From a checkpoint of a small transformer trained on Wikipedia: LayerNorm before each block, learned positions.
Each number is 128 + 32 x the weight over its row's rms, rounded and kept within 0 to 255. Layers, rows and columns count from 0. Numbers have three digits each. The size before them is the row's rms in percent of the matrix's.

# down: layer 8 MLP down (transposed), 1536x384, rms 0.0467, rows 33-85, columns 128-255
# up: layer 8 MLP up, 1536x384, rms 0.059, rows 34-85, columns 128-255
down33 112:122147147117114169130204030114144139173106175141121114126103141183135119142105146120159113162175097116150146109123110165115146189133152114084098147150146189113146152132174164151148107153107121153175111161179096141152111132145085117093139077116157090152177078177131097085133136124120088162115121154127185161138070061148168119131101069130170128092042153112092124058071122069159095164134
up34 101:118087184079122083100152129141155159062062110096136084166149142137098207130117086098137075123066122135155121126101118164137188129149172100135086152146047169112066108132128117078096128166152182160128162138116110120178088067134108072096149108122124130092123133094113130147202115060114053116153125095098128094121155108168103104154101115074098103130144152114104103087129202157127158128125
down34 084:100101078218036175180135114131125086134159147122103196117121178128103126146119125121127128111119130122145142108177172132113077112064116153114136130103149110122153178126072142102123136103112114128073030168114171128114105150210156101109127135098135128122134134090135138129124148156086091134132134127153126126123097148106170138135141096093126137067138143152139141203133125094140176088122
up35 094:142115150086122144159132120086185145141104119110129098145101150132114102127093107143144147140139189122085125116065096134116111155067103094187147140095148178144114068152132193122121154141104138093102170097221113122118114103134127118112171130111077111135166124101125147167150153115157085138157136053096164171123118168188097108145128129167113103141157143160128157084165110171106145127166
down35 099:116115143104117152147142161122135162118151122101090160130115062115064123190074063128131158136082093164121130108019106118166103198145170131126120096181179148110118139127159184111143117130085104165146136120136183162134115128132134108139145096117199087189100081118128120127172123105116163140131101062180199091074155169126157211108135086148104116118134171138136145126164147121067183098116
up36 102:101127140146121111118084086134107102109145099113104124095155097134136147122091144081122127134120135138173099119141155142215080119169171154136153187090097122127116091115158158102108096158175083125128131105120135155161091157105180103138095178120127150185174061141151135113188144165102133139146150166150113141121143092158120105106091118100201199054140129095117123130111180106148118159113
down36 109:148155089096123096071182125135080183150117172088134111085137140115124179125151131139145147144147119130100084121136134123114074135184111068165211117138194133138173113121124147145119089133088136171090094159129146129134102150035144124125144170136071128085150165140165124141072132152076090147065102071104109193138119190109122181112106116092164139131144168142141157090120096147135049150141
up37 085:141172176110138123122163121119162140117137104135149140178116131103120081068091123099085125084158127156099121108109133165153123065121149115168120146122163208095125148150092147150126157175199150058087171071120130131128135158110113146098201131121179114142120152082101127154108078123127188061143126186167117107107150162142118167090114152143132124133118094101174133137118156069102100088154
down37 082:112121136167084144078114144120126124149056142113112130081134110133144161136129162166139164162122117113141155133157117087112142118135135126146161149167049072181132111163144082168141100207078110162165124091140117130149098119173127087162075108185087132116161127116169173104154140144191127193100188096132179128123119077108149063120165112181114143092121213127132142080134131099177124158080
up38 070:114126156051142130187174073136116127198112151118106124141121170108084107064108125163174093181120128089135087000110093165105150098123131101090136112141171142133068127202106121139124107112151102106116194115211131173124144135127078110139121097085152123156137137094099170116117106111051154140188123096140121096111068163128108103087175139152132076121122142123157164163109131099125104134117
down38 076:117166124174136169110096099130079074136117126119091162152143054143095146191124146133122133148165163156120108151026194112137163154129099187135156148123133153099171144094089137123107086163129075187088088112073125126144179111104104175146105138169144132206162200087159101098073141154156127144129159135162166141178157075139107093188090133131123150119099111175114102100119144091135132088108
up39 097:112111099097200164157184120127173152111202189115114139111168122123107119170099132106113120115090105130116096171092091160140123132138105125085124087116102131162173121159147136152065121106102109119164093101180140122155093114142103104097119094103083142116155149084114178080153153132149100141093145078067099080154169085135097125106124169120170082109203178169076121159137081136109149121077
down39 100:143157179141104176078139090118082104126149108136145109144136112179114082170131095101153109126135138131178178124148109079107183212100140104188152185160125157068100158144077159133096082117100179091155133077104102104101124099165152122155143098145147138147163206139135068140183132106211167143055160092100168168183155115078139093153161102150086202142157116159131054115108105062106150097154
up40 109:196103223123072086124126095098114131162169153162106106170121166090156112153074114124139108132111069200190162100146160137179104182131121189091138122079092122167196119083116106120116161143115142094159140080092080167102110183141161066115148122175120100141154155113155157145126130152142099130098086050131142137126060125201158080161165131064088107130075121104132128119123093156167135186150
down40 115:086191139147157138071138110161152152132162127110096144164125126090113122159115136089093126081191119158165180150089112133044116149134092145102128138128228094139162124136165088127202113171092109097135160158092071139147101131084135068110172183131146143142092185111125157112141094138118138127133134141114078093135095127174089075128094125125145140160129154104127145146114129146125134132150
up41 093:155138116054095120100126145154192116154095114093184086170111122105136137081178103093117111129134138115120159164097106165155104145057115173106136191132121106132085133149122122099096132102141143135093101118121123156111156135132135093128095063097177121156102129132172108158119168141134130150133161157172143129107158141164187134129171146159151132126169147132089151129083102117169108194138
down41 097:152097138154116119171135121154082142135104137129105148124111112117100160094150137124100179099127189115131180134138100130130124107133117148134113148100171175155087159173125100142160169170147147064068115157135167096144135114147160141175107157080159158156122116126184206142117112110048124159109117080086161171194118093129133079121173113070130168135148106121142098122152120158166113108164
up42 102:112062096038165077152169142157103127095098106112107080139147116151066156118167114132085120114060092157158146137114170165163117131071107095139090138153114120106121126141180157115132187142105103128116106095139142145119125103182158146122140052088150087125089132157110129143160137115081130090185148158095160169135165112132163073147122112112103077127165103114111153103109113097128135147062
down42 101:115179131119102158130167059086149145155102074167129123181152099138174101140096092152107064143115131103137104091182133127086146133117144139075112155131134135135154180179106099111119152038120135111108150144135091116136154161070121129128148156116167154047107177113137103093130139121136188098065084144067091135124166200172114138144152142149126167124135094158121092152162118127174156086075
up43 097:109094167143139082136088146149114167112134100160125129136154156131158096125148155102128095106086123092110140137124160139115144138135178089119162076177148104134154185163138146119090105135049174088103186106119086156103079072159094128070118131102115107106166119093124134156125109105113104166141152112124119089146126150174070141091133102078147109120164086083171148178163173159096159146190
down43 098:103087082160119079094161109120095085144127158105103135137127157125101169114156120171097167132085164122123119119087104148175076121080077154159150131186124094144085110107098114154185140211188138094100102114202195177167173153141109143091154107095111154168152114143152161165122141135098120119124139085066127110140141116108132112079120115134170135122101094152149091126053147156134094141156
up44 103:093137167138116099094111088161092123154122123132114168136148137126121150110123128130143077146138161128127120099093095229091139135138056115107198119181152137180147140127125137162044109151164144066176105088084081146122119127142142154137136126105150115128208095111162124100132095075111150153179164168170144133123114205130105111148087137086133114149112166129141102178163103183089142182147
down44 098:096095121123141121083058171129127124134128151138132175180111055123209130089148074158130110170092079155164117096195096116128203143100161061146100125103179090085164059064167089118119126124131092179110222100184138132141139096152097114136145164112130065143073048206138133105155130100115140106123138093125122118151063120142154183109167114133135123108145157100171154121102137125147143102188
up45 094:101118164092162115182128103101157117136126124093129121113114166118134124126111176130187183137117105182078139123131098154095101152157191135179106113148121160076111145105110139187167151196128090077182187160101106169144141139171103084128157143112090143083110124135171127079143159104115084131128188135144049105065113115152135131105086091094116101131136144084134171115093171104129143122148
down45 114:158151088115118140102146114134105102133101072095101154168160086088094142103142104112186115115210152083060144081168167134156134162209095178175117167098133148111150175144137127135090108144126159143116116178103113164120096186087081097118102160135179152149161162146176133062084158095134132183113120086113096154154100143132139156151125106139126187117094181208112109162131101126136127197151
up46 089:039123097111184122144135075102190169129100108149111151098155161181156089065125060129112124099122133163156125154094160107136073073076138142126137120125102132118149110146147113179100107132162146133142112132227098117177082108126159147075134125129124192075112139169157145149118168097103094137125114104121123135169097106139093135074148203133149094149186067127068138130155119101126145135128
down46 087:202112070123139189103128165103095085132134132100100130132161118129148087148123163169189160066115154089140135076069088151142102115145042111123095144190161143149143184131111094075179172180184113112112138107108107103146129180076138132125107120139145145149116119097109119152110149111093087128150112114181172086139123055133133125156144167187160101084124165122196159149090097149145126100104
up47 098:143084128093169102165150121136101102145112160131108127152155087127102145103166139150157085140065086127114108138092132181177139138131145104178125092128102128061152143104156085160103159123157139164140197088082088168140123174183096070107046096178129154123126127116139081094108066161118156141093140130172063089130169146139147139143102181145063125102108085072130135085159149134116128110137
down47 097:142158113188090157090133144162134106091069123130116100107143065089164117178134154151151150097153115112117129100150105081114140160138147091113128131143110132183110155115153138125119109142100136123135128165152096091121114107146068161100146150126098094169132194129167133150162150073134157090131167117162106129109055133186054125154072143124131140148106174093166089105135177121113125145200
up48 100:158172149118128172088106129112129164144167136098064078187099161107171151126095171131151027114146118163135118150162166132093156145143136142173095159162097099139090071141153134177086090136145114097164123143148127169097134199169147085123112160162130142168104133212176216077170111116143136148148113129147106139108145087140179162082112104138080155069137147107112136087151126105135193144107
down48 105:133151156139079118089110128188105134149135126174151111120139171134161142137128178138130127156133151130107096142231103091159151089002120108151114075114183125164109137149051088183097177058118076130134120088210083146157153111196192124170103116177104125119164069185053120116106142145190157111098152147144138156089123086119193105126139107113185153073114145118091123134084157167146096182101
up49 102:140115171077168153145136113102127162129145142176091085172164117094153086185136131165149119094062105139169160126121062062131165153170123091131128127090144172117117150101131130103181099117114109115165094080131108170139188143147135146139114138139085111064126126116128170107134119176162144144109171084135102125193165181178133150073128092177131131119155193103163149134103183138054129075113
down49 091:073063108116097114131123141128155121164172085129132135083129169134169118143112091137121159101136097145127123119201138123071105155092074157125110121164120141164137199117089164116167170116157114140140138088154068074148161144146049151093121107099103097140130153115135109209116155128117172125128218119095192091140113110107121157123167142180124133199119045185091113122168144105150122146125
up50 108:116114132138051146165128125087076140200089056108116185183103153138152153097132120141089117087119116108105114161145060155183208113083135137116130133121115104167111107169150117145139120123124132078157132126079126148139118144169097059199103161134163142162124108103198155195134139160101145103155120129162135158138100115117172139204145165135183090143156154139153086196109120138131109164110
down50 093:063194150135125143139120061126097089083091094162170185153092131165167190142137161121118163091130162107138202152226051112105214088109112118110174186081131159084145128138118160129141084073102163123098129104116112139120170104148118112161177115134159165149125134127171149188109116129120112127086117129120148134128093168156116113118105115181158110146087129102118126115065126185133138139126
up51 117:154118165141148124132081143103114142104087154128088090170135150093101177145101079133150064082143097128106069125140138141171121118140126117149172138133109158152147173192135116193048191181169201148141089128153131087159181133128093111075127166084110104151139111124106152086109146100161132158093104074128121126118081130138071125068145153156158110106179132153060110181139093217118129127097
down51 074:122172137180103100167107131132159079116163113124127114134141111155080129118126123119099170115140092126095105144149156120139148130140134113151139126129122106153179160120156135138118173144138105143132110095104150134164121111119146113153152183128134134146108110087124157117132129183168127143130136105135150147126112157112090150156132105123137146171113095132114139142141145167122126116136
up52 101:100093188051105133083107114151106135127085141163090124141170131124067136102128110155117104170099140155154119113128165204099131068114135134136120138132107217101143141145085134135102137107125166143106118131136156139158192171155137133100108122151065074049134124112142149121110149120202114114113169122095129132105219107104135076116098160168157095109134111111141156128193132131144101129088
down52 106:127140110173148113130209127097139209090086139120124145098177074169096085108157123146097157153143192114115192108031154160090158149153105149078112164114177097054156106093113123149147094175115125150136155104127141148142146131047116149119123157080114156162169136094098053100122104166111200152131121122139133075125129102081179118138170146122140115182161131155100097170126113062101185169134
up53 104:153075120093095094121151156130130130123091123059058144109144121203085134089127132178117086113107145126104102089146123139138101143132144127192069097122073147112114124120146103154123118150150127091098165100097065111162131127122139138163084094114130127117158111075169127094132126146132135110084100161089111126135123181130134115044140115157086149109095171155056170133123164100122155168124
down53 112:124125189125117112061151105136119121149144134123138126101163093110122102079156085087143072150192101102144166122060117074072135159143135111089107139094094154132072183128120118156099157114106138112128135130110171102168155154153058119162115106137164118109104145136086129133117173157156119172111118104111125125090143131111131107111185165101114108158128138107146098127163188123136076049127
up54 096:154138103122176129174175114097160107123122118159130037135093092106081119101139149129114129132087113145167138119140131184137100146147135070109145200137137156151098140112143136132163146126113105125105116118122111144162132080202102120103118091103028117094110111119179122137163119098124134082111120126165171204164161173110138167120160170186095121079158113103143106116130121096149119161080
down54 094:119131133126106110087080180117121162089070154156123124149117125130149157101139169126137132159126114143129051161088154108094106136091098155143129151125071101143086177164122120142105113121080158129143143179116137103146168129106135098078124113148156177160132203123134143106068175141106148137115103139136178156086125113107113113176100114129147171073159195144141127148106195135079136150118
up55 102:166111127166026120161129132109121139171132110102079136110115084150129065141147185153121117125102154122156125134090122154162156115115108112141142103139155150119162117105142129135079149114134116146134165068191126089159171098127111120141167127180115135051187098194131141161081167111122125102093097084097106116143155166049147124154151121129079119118209136127100132138164140164097099169168
down55 098:143093181128109109178216085117119190166101160173070151067154127091103184097108073154136096126110141120117159147153126150125067099194179084135169130086091066129135126141108082085143141123064124120123095108108098164146121106151188125076132124125046141119119134087144135122183151153134133100084151098164129108119152155145133166149141122102152180174105149123198120107179111120085149115115
up56 094:139115135133141168159151136089111164139091132128176144127128152091111083071158157132095104188121153156111110115114062142062064105114126127096114169102120099118108157107152109138142135150102140096099104138222112160097072171119136138117145064072108148118191135151096149119138113101135154133204132128180134194106146145107127193135125143126165151078108112080161140142110118103153128129139
down56 096:142182100154127127098096071076088132126179163117088180108175140155056124120177147150081140129138079163046133111106140153172100051163102153112142090120133095086112161148113127150106100132115137144138091176096133118129089109117125134084142112126154167158067093141195125118082079105175152166140154131117105107134175075128056119140125169115084104161152096135143168139175154092093132114152
up57 096:108101116112165164159115178126100196109161137123081110099099178127056158145130149154177147110039089194139069043108159121116133095167155113063102092129163124154155147141114130127134158135126130153191167080110115101096163079140108095158096136126111149128141108167158116089153131049115113153105150048136095111194127132103103155096117111145162100137119156133081168140113105106157161126140
down57 092:126214164108080143115108081127130128065145106092113126102132196172103149111116153116105132153154107146137139137141135091163140190171205131149126095088101096193214150081161111187135125118106070185153173168127145138123181089088084164193080091117124094090141101113237119149087118110124103161093157115109134144129170040124128120131156113120202054101134122103150160137132114165166094137180
up58 095:180081185088133066123084108109170096133117155128137125184101082122152118172130137167118149165106112154118151090142159122174122115176165146083127102149106164145131094137093148137115179155083105159149104143124121133080097172153091125111144066130164120095145126141117192123225119142161086132127097081131101094167179072134146133128154163150103135145151095109106165175198145129143092153143
down58 096:154095070150114121163088069121142141132152136157111067088178119117135099115133135162128118140118227159100107114069144089126124102086122161154120149185124114179062110154157099118174146136139131130142116168169176143112091080091079063073141137133085151157112112121143145110157119134118100159131184177154136097068044150079116121148123122120158084115106189112128127092147139219074103113116
up59 102:107143136147125104122151193150063125108126137129045081084137082108098088108129142133150105113109128094140103096117166143169143129069164074151137166255116171142090093159122106125124116155127122118125081086143172157147190146181105126106073159152107111166174057164139105120134136151088148097112085167046100092130116187075143079138181119140155135105135183111175101135132117127142107116130
down59 104:088148102111134077048105108120088160072093134087090146135157084137083131120118175082110102116097138143156135120085108147128089103181149163124183113121130114039092081127152180134137164156178156127142149123147117130091068082117165196158104152158159151159154122136122102099134162144117204116111084186112163098112151173094104158096137099119178138119087074160168115117115127140116087124150
up60 111:169117109195127139167150146154120221173120143082119140126149093108164150146099144141175090157094135125178171170106092131131128153103151084104205116157125186197096087126167078137101148142130162083135136114085133109161126128178163069101119066205095104146113137169152182123067076083148101142107150096135168089154109142123165101099171106128168100108111116134159135202155124135141178144102
down60 105:090167159106148103153172151085106065113154072136098105095111157107141104158151138053116124112134108102081108098117118145145106148179081091154139084115103082114150132071093149139181151135162115155123088098168081146077143147102145188139091148091186170106054195101131159099167180081151151134175132148143142110132133120107122128147122091126093106093122145139127123150099167203095138125158
up61 114:124081171130137112068232098082159151116088106101090128114111118090115161084122124161108067183114094159128129142128057152175124104133181101154099134139120149174158100127118104090125142138126191118107075138073138109142100130122127163050117061148147159116147127105119168120155094200134151108098107120106099116192133120125125092185086084098123151182134138131113131188099159122132090101104
down61 111:090174130147116119114171136137087140145123136141127149106206163236152135173176147160114120085120111131117118121136094125163148108126079101109122135159147099143188127107228136134127158168118134091149089113081145110128151109163212169159125136107151150135078149140104149126167111112120117161133158149130105126161069199126140150142102114147132068131127128150161135124097157086103129179086
up62 103:106146133107153105120114118063158121102144138102143165139139075124146102098108094109161112119110124096108082147091075199092127103143151063139180197145103180162150134109157157102165157164102119150144091130097083069143088141114113126163120065117100097086145126136182177090111099091127106122097153145128099149146102103148103098066141172213117129134161147124123106111088154160137153150097
down62 099:116078129179116121163196182062149086119111171157165116114139103102138130139158137090101087095149177159151136108118071092109146145085143127126143112213138163062113093106111107106133148157115114101142162147096165149088139113110168182110116125145108080162195190088126152127084118146125109118154145124061099122151095118105161075143086085127116076130109128102195175172164104090115147202149
up63 130:134140138182125088138135159113196115186066110126118155184059140133143152082085093096052092094105107151100136117167031143174047089143095129124131138093096156155155076139065140111141128210121093163117154120157089180148185109126102124135119081107124159139150161171123127103153140135159162047135077141127094090162089116138142142094165156138166131132152083104135083145036191107085152098112
down63 126:180136071144146139134115091125114174155133112131102159139071112170093139094120068111054139124195116172138181085144131130152079144109108130093103164157110160095085119072073140119150108126141123139110159128170116160182086079094106061130107084163120161109129113166104111075115109146146096101170142173129184138141121128088110146115097196137161132168094146105108164128143168039085161147145
up64 096:132126150107170135142079094119079150191081166098192142116097169122164120115090107159108140201162165158126112150141114081132178176138145156178144160130101089171129020080120171110133151131099186165162128144104137101106120135115128158154183052085077091099144087112135160080145080188086142112070129175183085124126095132151149098192090152167166130186117184141156093147122153118205122127093
down64 099:126126156093132144122132114166121122088177186139127158092169129181088178146118145061111081154092076120114116108166115120069130186089142092131156109096070108065119098145085147129145135170122090091113093135127096124106167118096108164096136178129105112147088107118178111104131172104131121155092108130090114133161137135124133190156104117122141157167133081148162177078127129136123099123096
up65 093:145151110123176124129080144095156118128141120106067118102124141162132130108085180172160151076105166083078076081116127140118134087170169111134076181138098129113081092134110104135107164144159158089137232145133112159121114139146090131141173158161113105141161101106106103087114145116176132076000141114126125107161127138134097124104124048150129123086106072112182146126136185099158126098112
down65 092:129104111177109143108089123102080134104118165101073155147137136183052112122142107167094111114177133132173199154144167109120128178116124094162175140114142092098170149113133114117130156166150096084196064107149188132125152115123155172121103097188156104147140177129168166123051130067146128075116140117092118193091172117125148150161077121087091143155099144131114155107150089000111105180086
up66 100:093080195162121167185113154111186166154138091137106131128119103094158111127095061142147195116166133108234095093172122128159138097173119149163104115106094151177102110110128118109101170165152131103168144164161122114061110183145118102124088152112100157112084087105177119077098144110048184092127137173106112121135183140160123138096101125120077171092077172101165132128088144101145146137200
down66 102:138142128117122110097184058091104143153100070093111136134089135112092126154161109064102134106087148083137124130169129114141091128089164079131198156153154160101121106119158145128104137110108133199110071164119139162125123122089161120103170187105097146130168122150151148121112041109156111144101120160107102176176119124170059115172133130107138200125149129120091186157124114134096128138088
up67 097:174155147166066074076110134115132111164058102101124147156162136130115094088099156124163169170111077110156139110120153128108155118094130141166103145154067120107114089154052140095120139145088187131120133100133134142172093171158120168145133097110134123146107021065093170133199146158153143102154149085174163173145125157115130074146142156159134108114104143112146075187191104096148117096107
down67 096:145136129101149160146169231089162113125188140156185104166117133120136126138166144101135076126069167194138185120160153120096134113090096145158152196204164138145146141069134113115204092150071113130120126130110100170097153121120120125102136093115116137099102107176128130113134096109118070099159206172156054138116126174154087109138152151129110111150128106162136108167145126167110092111111
up68 092:143130132121135132113128120082103174104068147105102096115120130127179167126194130117062142146098118132157160097128143157196100106074087075106177080155107144121112100128154087102132136106129187110123134088115122171144186103122117128044115139138053091125151098123095139168143161109138095093076142124120125121133112115098148072109180110116182011164135163147141122225132096119126142089089
down68 087:139184160134113085122152120135158104191169130093140051091150094156115160118128114134132090171103163106081076142136128158141139089135092074161069148151109129139118151094085125210117082034158097127055108144109114094087154124145074114125186197093162130090146100120092088116120148157197117106097123105123179145164106105128142185128118155164112181178148062141135123087138129194100118172145
up69 099:201161191145115160104123123101101190120129053107094120125123127117140150093129094166165107093150174152094038149104098135136148160190137115188135156148143172148131057145094089177064124164140187111144155114136195186120152137112122087143089099132146083159139099101154109209102163133086111109133150129117111151155137173112171162153132142091148137089089107159154083154147175141101124119123
down69 092:091110076139099104123132159083142124150134108112206162131113191116120172166127095094124138150104162088174115082179099139081154158099120161124092120106098101134154139092154100166173156154124068164095123147123088140145153121119174162115170089176089138093101099185098168156124130086149181134099174157085139113108115133179147128144123126133137098124139124112133093104086172167105154092116
up70 102:132085139082147081145053119078211098169108142164104078216054157120117133099081125125119125144091185176162115084150133141132160130137179143198134136174162117116100117209087108114135155122102117093084100133142143027117172116122092140136110115154148126120093116116143099133140186093115056044108194135129118180141158115185155129139154158126135090145139083133123172141122176147117125116147
down70 104:165148173128123154133092097096173148086095181130163172150115176133123149094117054145088154154117081157095109103126153130090102121115102153122138075110093075137139042173184129121136124117092117195093133210098158153151139148128082148132179109124100120163102090136114152131117100154113149150186133085151144137142134156154118205137154100083102118141150128138137126093120090117123186104176
up71 099:132149165146118060144063143117149175191142170175123109159119130114088113080132103165102073108057134083197168100146114135140154154166185159142170130159167105158109101195172080145118173129123158119165140127163137144167153133083150139121119133117118138075062128091146101141121101080124137124099151098158086126153135091170123128173142122112164153081166188136130143131142204187144143170114
down71 100:158068115115130146138132092128123059111121055099124109115195132185092152170182159125168099117188121143099167123145147127105124147164143113094110170148119167133136093120112097106136116135137104078148125131191149116166082110106145138147120188145141112157186057126161174116146143118149137136114143160133210160140107093142087110096145169145037100157100174119091178072137116128103176129128
up72 094:085100100165154136171183141072157105164150125081124066122133077092167098129076135149160187126145135184144084095128126084145106112134145127174056114133113115169169071136125150130142207144144121170143116100083139140129108139097114050129115127112105162124166102173131167153104174098133106140053111155196108116157161148090123163139113110146169164107148175150127138144096163134060145089060
down72 091:198109204104130121101120143105118088091109111163098109193152136188144182128169120135135046094160092117116186043166105135102118103106090105139182150145072142145098153205129105120160150126055110115118168090099132127148073165187083114139145080168138094209108133063096121069135133140072193171201096117125119162130105142141132085134146127095154171144104085083136094140131103126088077128140
up73 091:129123092120141116153138150115179149106149174117146042176131121100142150100130064154127144151059128121094128107115145119143136121119177096155100103105138142127111160133084172102150141119193142205167152101080039134160154101093118096130185149127112156057201102156125121152124132120152111085032137120087097126118120138128186123075139152185137132149140169139122118125102107147128141113113
down73 086:130115131101208096106160167087115114105100117130135116119120107124137155121104122167118164189192134102176128126076077150086129099170154093131185117094125108072112081146168109162151150107112186094056109130139156122132085153085140211093125112150157098139098165132164153124132101146127174100123143126099107066128110139120112186185167071111087162108128185055163148121132152121117141138163
up74 102:156138103111102113118203104091194130103121161177173113164081117114121174093094060108187080129131079085193122060131129128150108128132147107154180140188095124175105108120102137085071127130164164146155119174153057130135103176158104090105169133136115125158147091116125169131166119138120125095129107147187118169155139106157158120069128082137162159182145088153070100104139119173114075102091
down74 099:123118154122178161142155146102169155147179086075065106154113173141091091154125139127105133102119058103110094119148087139114100153132144175107166140091104155108115179077108126149126108089132145175128167096183104115165161090152144120134141192118097151095145125136065168109123158104122173119141126088135109134144117152127148066145172177155158134193105089154123163151155092135179167113111
up75 105:127101137095147128135088125110062136103088189090104134104119095113101184157118144164133113078073166193113142119127122121097104093125141107167146147140131177099103104130173167094088134171136087102119212108150132150199124155142108123094099112132134092119088156193144126176165108163139134099175116112102063121134097153086114135125090148134095108149147135025109094112152131149093172104124
down75 108:127149143061124119085106160153116128099172173122146109107107114085123128091180095140142161160093108119126168137255115163093101157165143151132134166148144138161133110098110059157062047119132180108135168164115121139065169105151116157122199109177150098119115191080129130169171127164138083180109116136118115117146091145133101150152126159104155103105116127081097090093189082150117168145122
up76 108:108120117144052137070082121113109119085066147128129072149111132119123211132142091194104102110130109116124135107122087149146097072135171133167083112107117103129151099149125099095157163181062145124113169129110106164090142150100118176120110107126132126144161117199173112080155119093144211110114097099087169142144093083152093108059107124158174116086072149141096082098129177130157121115105
down76 118:146099107120126112159177115110127126156142114192155117106099138085109062152161144071161137141114181129141094162103146120198143149064138097175143136140164127165133140090083088106182117070134101166122100119105155117135078211112082148104160106133123143054129124090240205141110095153173094190077164139144148150051135147126148138195092168103113143151100139165130132169097160136122150136108
up77 094:106064070109088133119195126099104199200100186135122094096071083108169161120099109118087126160114164173102114064096071105194049073124143145167139134161122127120169132147135140196095131171116148146116162126177134089180149154153173070105137105139170106094074068172132120130204135124128111129134148127106193091155105126118121120188165125154153147102172091146107142136088114140095120146166
down77 095:077154202121143117139146120091088086154191130096162114151098047085111170133101148159134149106092097145164108093041151126198153179190182114077122084161108134114110123181127127129073080153124111144153121213087127149143175140099112110134171108123137117117121112179172147186114117102122133150150091107091133198158118147127081130156127130093126156174067156118160155125158131146092107169132
up78 094:173104136179106175152119141105096177113090122133103132179144122103149214150166159191119141140150120131143137102140206175101203130083088102173125161171135168132065090144142100164152123128046184099115156118107127156118144099151119154162127140221066123066146114142151176112139121068091098122124097156102085097173112170114143148106163112154076128101124206112134101133158130145115173166083
down78 094:101174162157086069102101182149110144164086132121132154127120073117103110143160142109117128111137119137182141131136117154115151077119114105190125116121110107129161125130133153100151131035103114121160099102141074051131118098117141148102181124139127138113175151154141178125140130121135082115145128162124122144191099143153106136116071182146132205179108094102072184144136142094147144145124
up79 107:170137152065136130153109151120081228107154111114135074123137108122101125139016130087142134180084202104145116134150196098150131117118099138148129142138151137122141164164050133135109172160144150122056154114159174143145156131170148102075147088145121067105188138085142124155111131135139078110109132125119115103124092145154170165141164142130093144145177150090114136120088142111152085139104
down79 096:116068100134086129126182090174127142085167089216155135085118164170154173084119162116139118116086185178130105145115142099106203112040113103103128127176109142134100148141124156148167150166117178130081166104072100125146193146111135175134118134125133157133093168140069118191116109120089052111146092108102183126162170129115128098112109130128094127158134129123178143156160125130111116147126
up80 097:161133179095101095140129113125143096122126175101133117147181173133105126085138124130224098105110095087075110115079054111179085065119085125116157116123192122158157142120159121175133182118120135156145126080183067105192136124125134119133096107112158126111143131085142167131105085103156062161137131146122153113139112122191104142097076141149146115095103109084124187094131109139105120100055
down80 104:102096129133102185080136182072102082099177106137114070100102110152136087140120132158153135133153125104121101082061167129169122110140151100085160158198148102119108137139139146071078121142160184123120095193122201163133119113150169098169110109076132173098139085197148103107148099116161165109119172120106141085107113111092116081205192052106129190109137137148183072119117166145127137126157
up81 103:117129118112049181136079128084142163112120137063133118124133162155141153148088137134183152135120137141110046140133083158128165166169128075122118163139115110178116105139157121114095115111126133174155153126056154165096120112155087139118128091138122162105138096184100155127145153107152111070127073124094140149088108168136105134154138146177182127040195161123085158133101139128150186128144
down81 100:130152119097142116157172139076116126187117141127119115079091182151116102107059093138098108094122168153078160170078175058102180160152119181130101141165102084172121108077109189120152139072075112131154095104082122066156139152169063123130170111110137061107088149113083138168119151145080169177165174096148060156085132103130156149110170148106084160201116086147069152080098166123142065190123
up82 104:137045119154129139138129121109101113167128173140149145140073087094186177098130081112150127148113100133168120074123108129119125065123186113107103173245165105171104090137138107180056085185122152150168141107093108102115156109089114085131083099163152119102229136134137081134144107088141116192116105075151124127113107125128135136113149130147109125097173124121099171153171123143181155159116
down82 100:099145160137141160210102074132137162108122119134119112145112091117081081118139123121149099194115099110152168186141134106111116109127146121153127138117162119145197103100162149120149136096133101089133154097124141130120110101174128150112074098150144065113058153138165061166125131141086152156145174175108152187074122112071136049110133119084112108097053090097134109170164121176120125144166
up83 108:161131131149169107135136127124084170124105130064080135099144124108128155183114102122121105098146120109090126167096159124106102132146142136124140192132168161139128172127153109130088142148167070100151155116114147059132147128170139077152069169122044150135108146120099163113077158088129144067163084143150094134085164145107142065089135121156103126117166099118140167196121153154156151136152
down83 111:085095137088123194088138166102144144097137072126203088140138145147154116198164149138147086161095200138125084100137181152142136140084091116140111170167129114050103127146115130150173104178111151101151181108137102156158099130125123111137190086136088130098096101179087099137187125124145103106147129137171097102147108099155075106172105181142107163122137109128119094108113151124161126124105
up84 104:106154150099152108150126177011138173121176172127149141127132069108144097148136143182169110091120176171079144138115156102124083168137103074168073200094127127123127075102135169130091110159164079076158118114153134145128122123192158076092173135106109103116155119138180181145115162152166079146070138150128090113100063176117162144089171096112162113151124150121120083155157163117145096143056
down84 102:138167164075134134114128095166084125134154117066099122119153160171065078141159160111129154166113128144171109127107118068127150104099118156200118107113127120202133161104134073152160083153156176163141115103128124173102134150155069104180137079149123128105101052097091095116180119104134067110106139138128138090131092134135091097117103148113108110109193135076178135114094179178121128157125
up85 112:087067152100108093127147103125156159119139097098050194123132144146160102129102130180116095171150084104094147084103122131178132090131137111135107155081085116151074137134135136142132112126093111126088172163104101079154112126169083137114108054185125104138124067112107164146129073065089147135079070111167117115122167102182086156202186149194167082161164172101100171213112092127145115137096
down85 117:133141140127138133136065155142116115168138105124124141121130037156080179131127119114077074149124099118136100159160132141103096106120119193128159153136127138128107120109132153127142128147104143189132089116112127148086156150158111159164095152146154130127165160045117157123070097116049153134138108119155139109170150120138063081072152129116134117154140090102063109104124113102138104125173